Weights of a small transformer language model.
Architecture: RMSNorm before each block, rotary positions, untied embeddings.
Each number is 128 + 24 x the weight over its row's rms, rounded and kept within 0 to 255. Layers, rows and columns count from 0. Numbers have three digits each. The size before them is the row's rms in percent of the matrix's.

# layer 4 MLP down, 224x768, rms 0.0705, rows 0-67, columns 192-287
095:138147112121102135137139135121161147106135182140138129089108172140114086142130104103137093111162104182093065138149085142153120131109151138120171124120130138122101118148135132128155135176143124145102149137123181139097085099150082133147137116171127094142107113155143142129126174178120128177
106:111169135147148158094139105121126135156130144129097115111130154109126122140150142159116129051159117176161137129094084121124123142139122121139085140111138130127122150120137074163062139088131098180102186118110162140164113104132112092066159112145141102128124138131145114113183135128133097156
098:122123139147112140191149100131144109110114095090121115142145162129153143140175119119122135136108125131088108142157127122111135119147137105173108138081123086132168149106102147116122115108165143054144112164117119182122144134128144103105084115134140102096131120144117126126161107137139162147
096:157117108198116106148147142116112140116151123160125154162141147076064155116143106092111115104100070119100147165138091144142121104122106106123121137101135137099126132160150097066140128110114170131094148164130130103119101106121131124139130133132126126171180169095151113163119128098161148115
100:113113091107190103127145136149109164155127106166094113087139130142112130140122096112083153137133090124137123160129131131129137153123161143087132131126159104151086134136118125108154115165085177100157061135171138093153105107129128119092146153130099110128134147172135122092121168136155143136
098:136157125090132134096165136141111112152170152168148132132175155135139103114099152189130114112096111143132072124151119132151078104108103133134104153133155144144110112113103130128175090122124132164140143119109130105113170133107132123138142066137098091116138159130159110123137130102141131144
096:123091160172134146120156123088102106131149114142124178145129091146164098120079131128091131165101153114111147110122096127142121142165116095122143104078158113128121148147111115164116119141099119161086137091146145164118112105101154131140138110128146154139094127114123127124104122084103133144
138:126125114115135119113132087189120104127168134105122135124130156083160145108167075119145118090134134137161153095139113162145117157116131147156118127111124101132151160140160151135103097103120120123140103139127159090068098095093092077142144142149130097122121137128189124105137131068129166147
099:162133141142100140110169126136141141086126127150141202085110141149143148129129098163149149161122142100084104186111137173067086120120093129143115129083135169124112131103121106121110131137143129145125157141104109139111126135133135073111135162112100136101088096134154150130188151117114139164
107:101101118153152127142141132131185131132100131111126107071148132163140125106156127125157171156162102173120137148151130122148123097139153129147139114165089174115136120114099105154133150122077086122095143163137138099150154123107095190131119086128151113131120108092080093110122104159138096093
097:116146143128150140097125110140128103130136096139139150145120176129161117118075176110159116144141164111135121143128106113154123113121145134103141111155195091156121111134150188153111095107110153115098112110100147124105152172142150196111109141076115123101129139111136139097079102117095156132
101:134093084167097131111119130145090137091097123132082115129107142142135097143113144126105133137117117126104132113143127127126094090120119154168129112107118114187100127081140118137135140171150117136122151154157142151106126142152149126162117147121143128129164135147150156137121185102152114072
096:118127143095114157153162113117149087151121130106140097130114107129113102142129122142159151111114085079153153137081142117126101079092123113116147105110115099151138179115122151122138113122175125120109108114162121126119110148148137127117140082144129132097129129122108101117142105115138127104
102:130156109143132124187081150160132127143156101105101113117103129115164152098142116096161150122100097178125124120073128149087093138127146161135093136134153133135138126136133130145135138082161168171138111161153134160149133121093131074155149112131161124084167122142130143120149102135148120159
102:115102144166128121096125131104118141148157104093113096139145174112126148137141121146124163125140113119133102166127155092146130165120143156124182093132123105127147125108151117115109110134142137161139157176168133110123150175149119114122150112104099121127105127133145170142137109084171118101
102:123129114128113125098158146128134106104140114130146149084172110104148090099132149150139148102106137117138104126158116101094114104153129131086094145142146105130138108096098165146117127163141084120095092108140142163121126130060116077111162087139147135128145129104103127140131164100130130129
100:127116113129143116127109175115095116108200135133146128136099137110136120124118160145126144143168159160130112123097105137095151093144118166124096137084156173155146154130097131098117130091112097149101131146092162110102091166183131142142143161088132151113146147184165131111140113143148103138
114:130114085175126114130166119149119095135162100158139154131140133136084162112116141107139134103113107124098138142147115114135113130139127134185134102138120084118107113103132132125102120101130125092148138146147153125105126134144179098140152122126082111107138118125157094135085132106107109131
108:119123161128162124087123142115107141162152111129137145117154175170140106094132115120117125124090103132137171135081133140150123122127129140125118122157120127104095110136091173099135133140142107160176134117118139131141206149164141074138099145080162132170125132133103155136102119116124099145
099:108137133178133151125153087117157171157155120130151143140182127122129158161150149134097147119121153126116099139102083143143142147127139114087157157150152120142100092079144154134126151154158145117073127158153111146142129081107053101096142164102114127139130135142112158123082132134125137148
096:123130131139098136127111167154129158146105128070104107102090136140154124139125124129170167139115122149124159132125163093103169113123194144101168090138114118114092153127087110153150090115102115167128110119121172138162156113103104103140115123146155158099150185135140128153147103116133154153
102:136140158133125113147167147144120139163091157105192122107155145152150111116161118128149090136124172150128141109155116106172109162095108095119108140121115150075122137129151149154160196111106116119107167196113101152142106105107129164130121121124158148155123114131136163127140169132086151115
100:098140159111162100134157120147125119151088134149159143131150125139142184144137105160122148179131134136092136143161127097114127163157166158137140170167135081101139096131159188110143105113140133153128114113096120129112133076078135121158123145139175121176138135140159165137148130099100132136
097:116119133195138136185114108115153095138113142118155169094123121134128133167119097128099134155092153138122138171128118133072116138125154078151136125148082152132131134139119122092124097140096148125106145149122166121117142142127140140094112125148131150109104088151147103140097109100150147142
097:071119074119107127112124087116083150098115146104142159117128100140131116147122107101125091149130150106116111104129133112117125145154175160097100147136141087122143094141092142171123148104113128151102125163086132140149093123106142156154120129167157077146128126175168101112121158143148122154
099:112147161154117109113093151137139131139135168169115141135137113117095112111141112122126097135113133114137128117158154157145163130110124170119171093112104111178160104123146142117116089117137127119114131125178160134117158136125085152121147129112100122191142133148119153146116129095137098123
100:128123133156130142125103136116154110175078166137155091163121108133131129103141191143081138126125164139147139142146111159141133128154097159139169137155139133131153121125139137100159142160150138113120129108104084149132182091129120115162190159096116122128128108147120160144120107125118128109
097:139146126129170130101156094136149079152167150125162146119141092121133090125129131149142120098121082140135111146141135118162107107103137110123140141137125164126111120159195087126092111136100121160112116114119135144157142060124135168110154105097152133122128123151169108130141134178147103137
105:100124129113131161106118118143143161125094123083115146116092156152135165134103145139117129155142170112128115124107153114097119144150078153125091136100109129115128119144163149140089097128144110077146125124142126128139104117132142142129142127119129124092111141140140105108089129110141146141
097:166151183161145117127162145158137110122106101146096134115125090135121120121101152145158140138087125136123104172117120118114114134112150151153150125127113109101160146144154084140108151145135141151131113127091102135115095140133114096089098150162114117140161152098120117109084127093105198164
098:109131121117134105179144168126135125097167122093146104082127111144113148120137125127171115099151144133152131089130147157103184142109127115154096145098162122126122105140120146131152118134096105156124086131135124124113128137104117130155105145121084120102109135166099135161108132137128102151
099:112137107137068124114114122153153150072116094105108125148148155109149162135136136116117107152130110146109135147124135088076124124147151103130112122187192150120129122164140165115093131104115157119125121134150145137123122138115101147097134145112126110137126147121120107142129163137106153127
100:098152130168105110147120126119152125128150121146126069128141147139139130117122139115127154121118165146145133146128113102098135125123146141148091133160144154152095115152133111127125127133157136128114161100137104154120127135123153143131170164085140154104128160115120095131102140141111150142
098:073155122131132198113192092099130144157152095131138120151090122119083097108093114118101118151091142169133064119133141198134138134105143145124139127167129180161150134145081123125112083118126127152109116090104146136117141167137104132159118125145142119149138115180162130084135126142130140156
098:124150110123145123083093109149144125162119149119121085096135156138120170132132168114129114114165193145100112116083103128162127125160103133110137141121135093149153131147126120173141088113119118129140147120126146082118143175092144141180114187124128142116119149091141116082117146121125128099
106:108137094154141165108124116141126165089176101147118141142141123150136119070151111155148120102115121133110119103125134150127123127122161142137106122147111093141149086103134149131164053113179120144097111136112170117127094139085104127104147130151174101125127094149104107150140170095134079139
098:098123100143133103127144109149117186109144097154140136133115136126110138125134142115105114086117123150076116129102098120123105118114152132147090120176129118112110187108111168144104092150132148110125127160115125128141167127088082112106111135146140136139129181140123105168070138110117123153
096:150110119134128142155173103155137133089129128108138128191121102104139141105101124136092153146170110194142137154132110138104146115109123112122091125143130132138164121132153112095120109145151096131128170128092125117116090100147130148180126140155143104117094134121116177116148094163120138127
095:141130151115077131129132185120115122139122156133115108121145144117133147129136130125094118151117135103098153116116124155081108098166125126144113141116134164113102102125125152132171089147197096120110128143137136101152108131133141091130133106124119117126142135108106137162118114116156128144
096:116152122126131103106132108127103127160144153134115138120104112102095134153169146151125173120138108124144140152113101164178116186097142125160109093117111117148134125153113105173153133121105147153120084100107092104104108181087167134139131106148181098133154175094117136103100151123097144098
125:152109120139143099131111086159135103137117154127122125137115107112138112085094142125140139144166110126112175153135125125148150121121124154101156147108192177121158168121116114168097182122112119157087149135134148119152122076159126097126111159127141117116117118096172165080157157098113117109
091:143088138132121157138110120149176139136159098148149115108136135135150111121124136167088148116100155145149133161125146148077136170144125149182118224145123113109102149109109130107101148102073204086132086164084115149138166104102106088127146108101135090159143164135137113120114170125136107161
094:106122163146127111099167112151088120171104124101126117121107138111139171097085144142164118102095116113119125139148119152148114104118100086096149147125108113150148132119116190134127162109193124104140123113150121138131131101176107121147162121124121121200138120126125128117113122101130183145
112:126093151101137161104151145086124106165164135145116099123120163106157081083136132064122136134157152142137206116137120110132166136131140143156114121081112131158098115108124152103130152082135094135132125111091172131107128119134107140130156141164131177111144127104166126115116129144134156119
098:088137155107167156157140098096116161182123129125096185123121085130115142151130128111113126153127120096135098098167115126141145132130124168132141140109127156121095131074059118154159123172126136126130153154131128122113157113141126075158161110151104193166120120135102087084128113105131124109
100:120146132141106123126132161135064130130123140178143141149113139136131111151103143124104115079157120139125150116134154124159112177068161128147114125118124092112143140103097110152116165157118162110135091094158091177176142079108134115104122129106081133147174105123116143188094112161107115096
100:156138141136155179133128158101103147103154146120103092112123117140150147154141127156105122083141139100094128173121116139146151147164123116190153147100141147166119093145075112122163134108136151133144148135188149160144113176087150113106132134134109158135124117120119181136133098103115106159
100:093109135124095128116138097134164171129106123126174105194135116083148166128181133128108135113119141104153114106110149152130108128162112128115125146145157102205118149141142096116104147098167063145111145092166124102155081164101124133128161126103093109136131129209145150138147089140144131160
101:107128115106136125176122150129129092140182149122113127143123138105117105115123136129129136135079128142103104143140159089099149143159146103123128118143104141131127141121115166179099144097141143117122111139155111126095114162133171150140173156130123166127123118139155134138110132145105125161
099:151119125126103146121118161101109142116107119117138122114120129145161114140125141140159137159129122117119117147082122110134170110150138106134125109134123123171158106104134096174136110133151107150105148107118145154145158122147119117112137083101131137155129117139119135123150153181135142113
102:108115144163092107133101115087089153142115114151132115103105130126139104071128124144120153098159121147095114144079154128090104107163151174131131156103102152137140123132139077153129155101117121122128119121117154119133104101095159130151133087123149118099142080128152107150157119115129164121
097:164138086091110173121125161101089162094110118141147090122090101127104135090125119146076135122137098102150089126116100100148129116159129115142123127155102119145110136135154165132131136140154162102140135159135124138134073083129107094126146123131141117126102140117135136123156134091134149107
090:116112154135154090086090125114132153144095111171109135123120118139112174129121134148082094116161166172105151171146134107133136158106134108123144132167121103125131104130159114118135124139128132151121144124122117114104110135142135092108133118109106078129101174129156119122160157153116133150
096:097114117111131128116120143138156114178124161152113144124156172143110108163136147091108164174120145142112105096165143119092136131127164136111114133106136125209086139135146121110148124131147153146124117123140102153133121137152161106095132149113149070108103146134179151079127181139161110125
094:124166139141134125167097132145113108109116141149138127178118128111153125166084164173109130122129163118141064126096109131144156142097113168150143140156092110139108094120107104128151108149073140156099133110105129106095124152122141098133141151106126158121168141161113169079156102122118142116
108:143159112137105146132134137081107074130097161126120103115146105133116099106128074126092150117135135149148114102118126144138171146106095150153152142100136125183145157108148133115131111162142155088147075126120096152097137175129110178169090163114197126154122147145128147112104135123137106105
100:122177125140111103131114160115141175111151177128130131102132173117131105137115101127116174174110117118124137146116156090158106162091137139094158093148141144129174138094163170121149125174079158159131157128141141158099091108104116154149098136145129100131136139102122171103113134113117134156
101:131146094138135121107156122140144089121097116151147093139137135112116117157127150160138121153157130080115104113136132113136113127103111098128110140158151112172131115112096164132125118135094136158203119132148091116134129150079129144105088151122102106119132093131139090165116118159109146132
100:160141130120091097108163148130119135122134125075124163116148112139125117082111121143144148128106115166167179136165135122067137123116173096193118139144104127149079126072140152159176101155121141126136144103141109137142124146151109143162117155124140143140058166111098128138149125094076114082
098:115109119150133117091149103106105105141114116078102118162139109136186165172116111144099134121114130100135160110094090138109109106134098116129108131099098111133135109117148129153139127140145116168159146099113142128098133102100130145169143098167143105132055143114128145140104104121144100134
095:110114120134129122070144145117141116116103115127120142133136160101146135160142138131117140118126100137088106116131131119137132101173151103125132172124096217144091135142130075183172123114115141115143111143133090147139090163128137132105146141148120135135136162115160133100157119162159176129
114:192165120149126128129132150140098163150135131172110102125097146117081122144141115103082134092117119120145107148130123116146165122066126137157086118156100126178102135126094138140129126117098096165118154116157161142105133144125118131121127141128156166171124159111096118134128129137139124178
102:128144084116121154156115139159106121150119157129089139148111112083123165130126182129108140159157112130129086120122125115119129100128131168137127164104124162163094057149112164137110145110116108176132147145125153127102083107114171110176130124112092124113079115138119118117100140130160135166
103:114124097125132091130083143102116131138088093122142147090109092124103132105161154149149120136124147147176156142137127159111146160138087106095121115127104139115144143157112112121118151122121150115176150118102142121142138133124094118128081150106158092131165147122138080108144087102159130148
099:132119122121154111101114149055146082134129141148156119131129149128161159128177130145117110105148138129102149111129142144182159161112148114113183112137136129130124071137135106110109136119115129131124118131150141078113145069117076076162122133105110110133146113135099129107150126106134124131
096:166157124139145159146107131119119112182166098135108095136123119112120117142147178135131093171132136136143195110120122144176144143155136141134114106140127154118137119098117154145132079110097083129102129120139157102114151130133143138113142085132130149120130128166170147105165119092129145129
098:108113111138129104131124134105107143135092108121111107120134120108133186123117091132083135115159144176132159152116117116058100128128102109165126155143106147168130129149120127173123119123121169128113139158129123136171124150111129111107153122136154106102100104111117132147146092125088160122
100:116122102133187140115166127175146138085186089128144143133118064122093117105136146087111111139126097118122128108137146119115149134119108130113140121117121130166146139160109164126094098085125085159165113097137140091132171153103099115174127128130132137135153170162111147139150099161130162127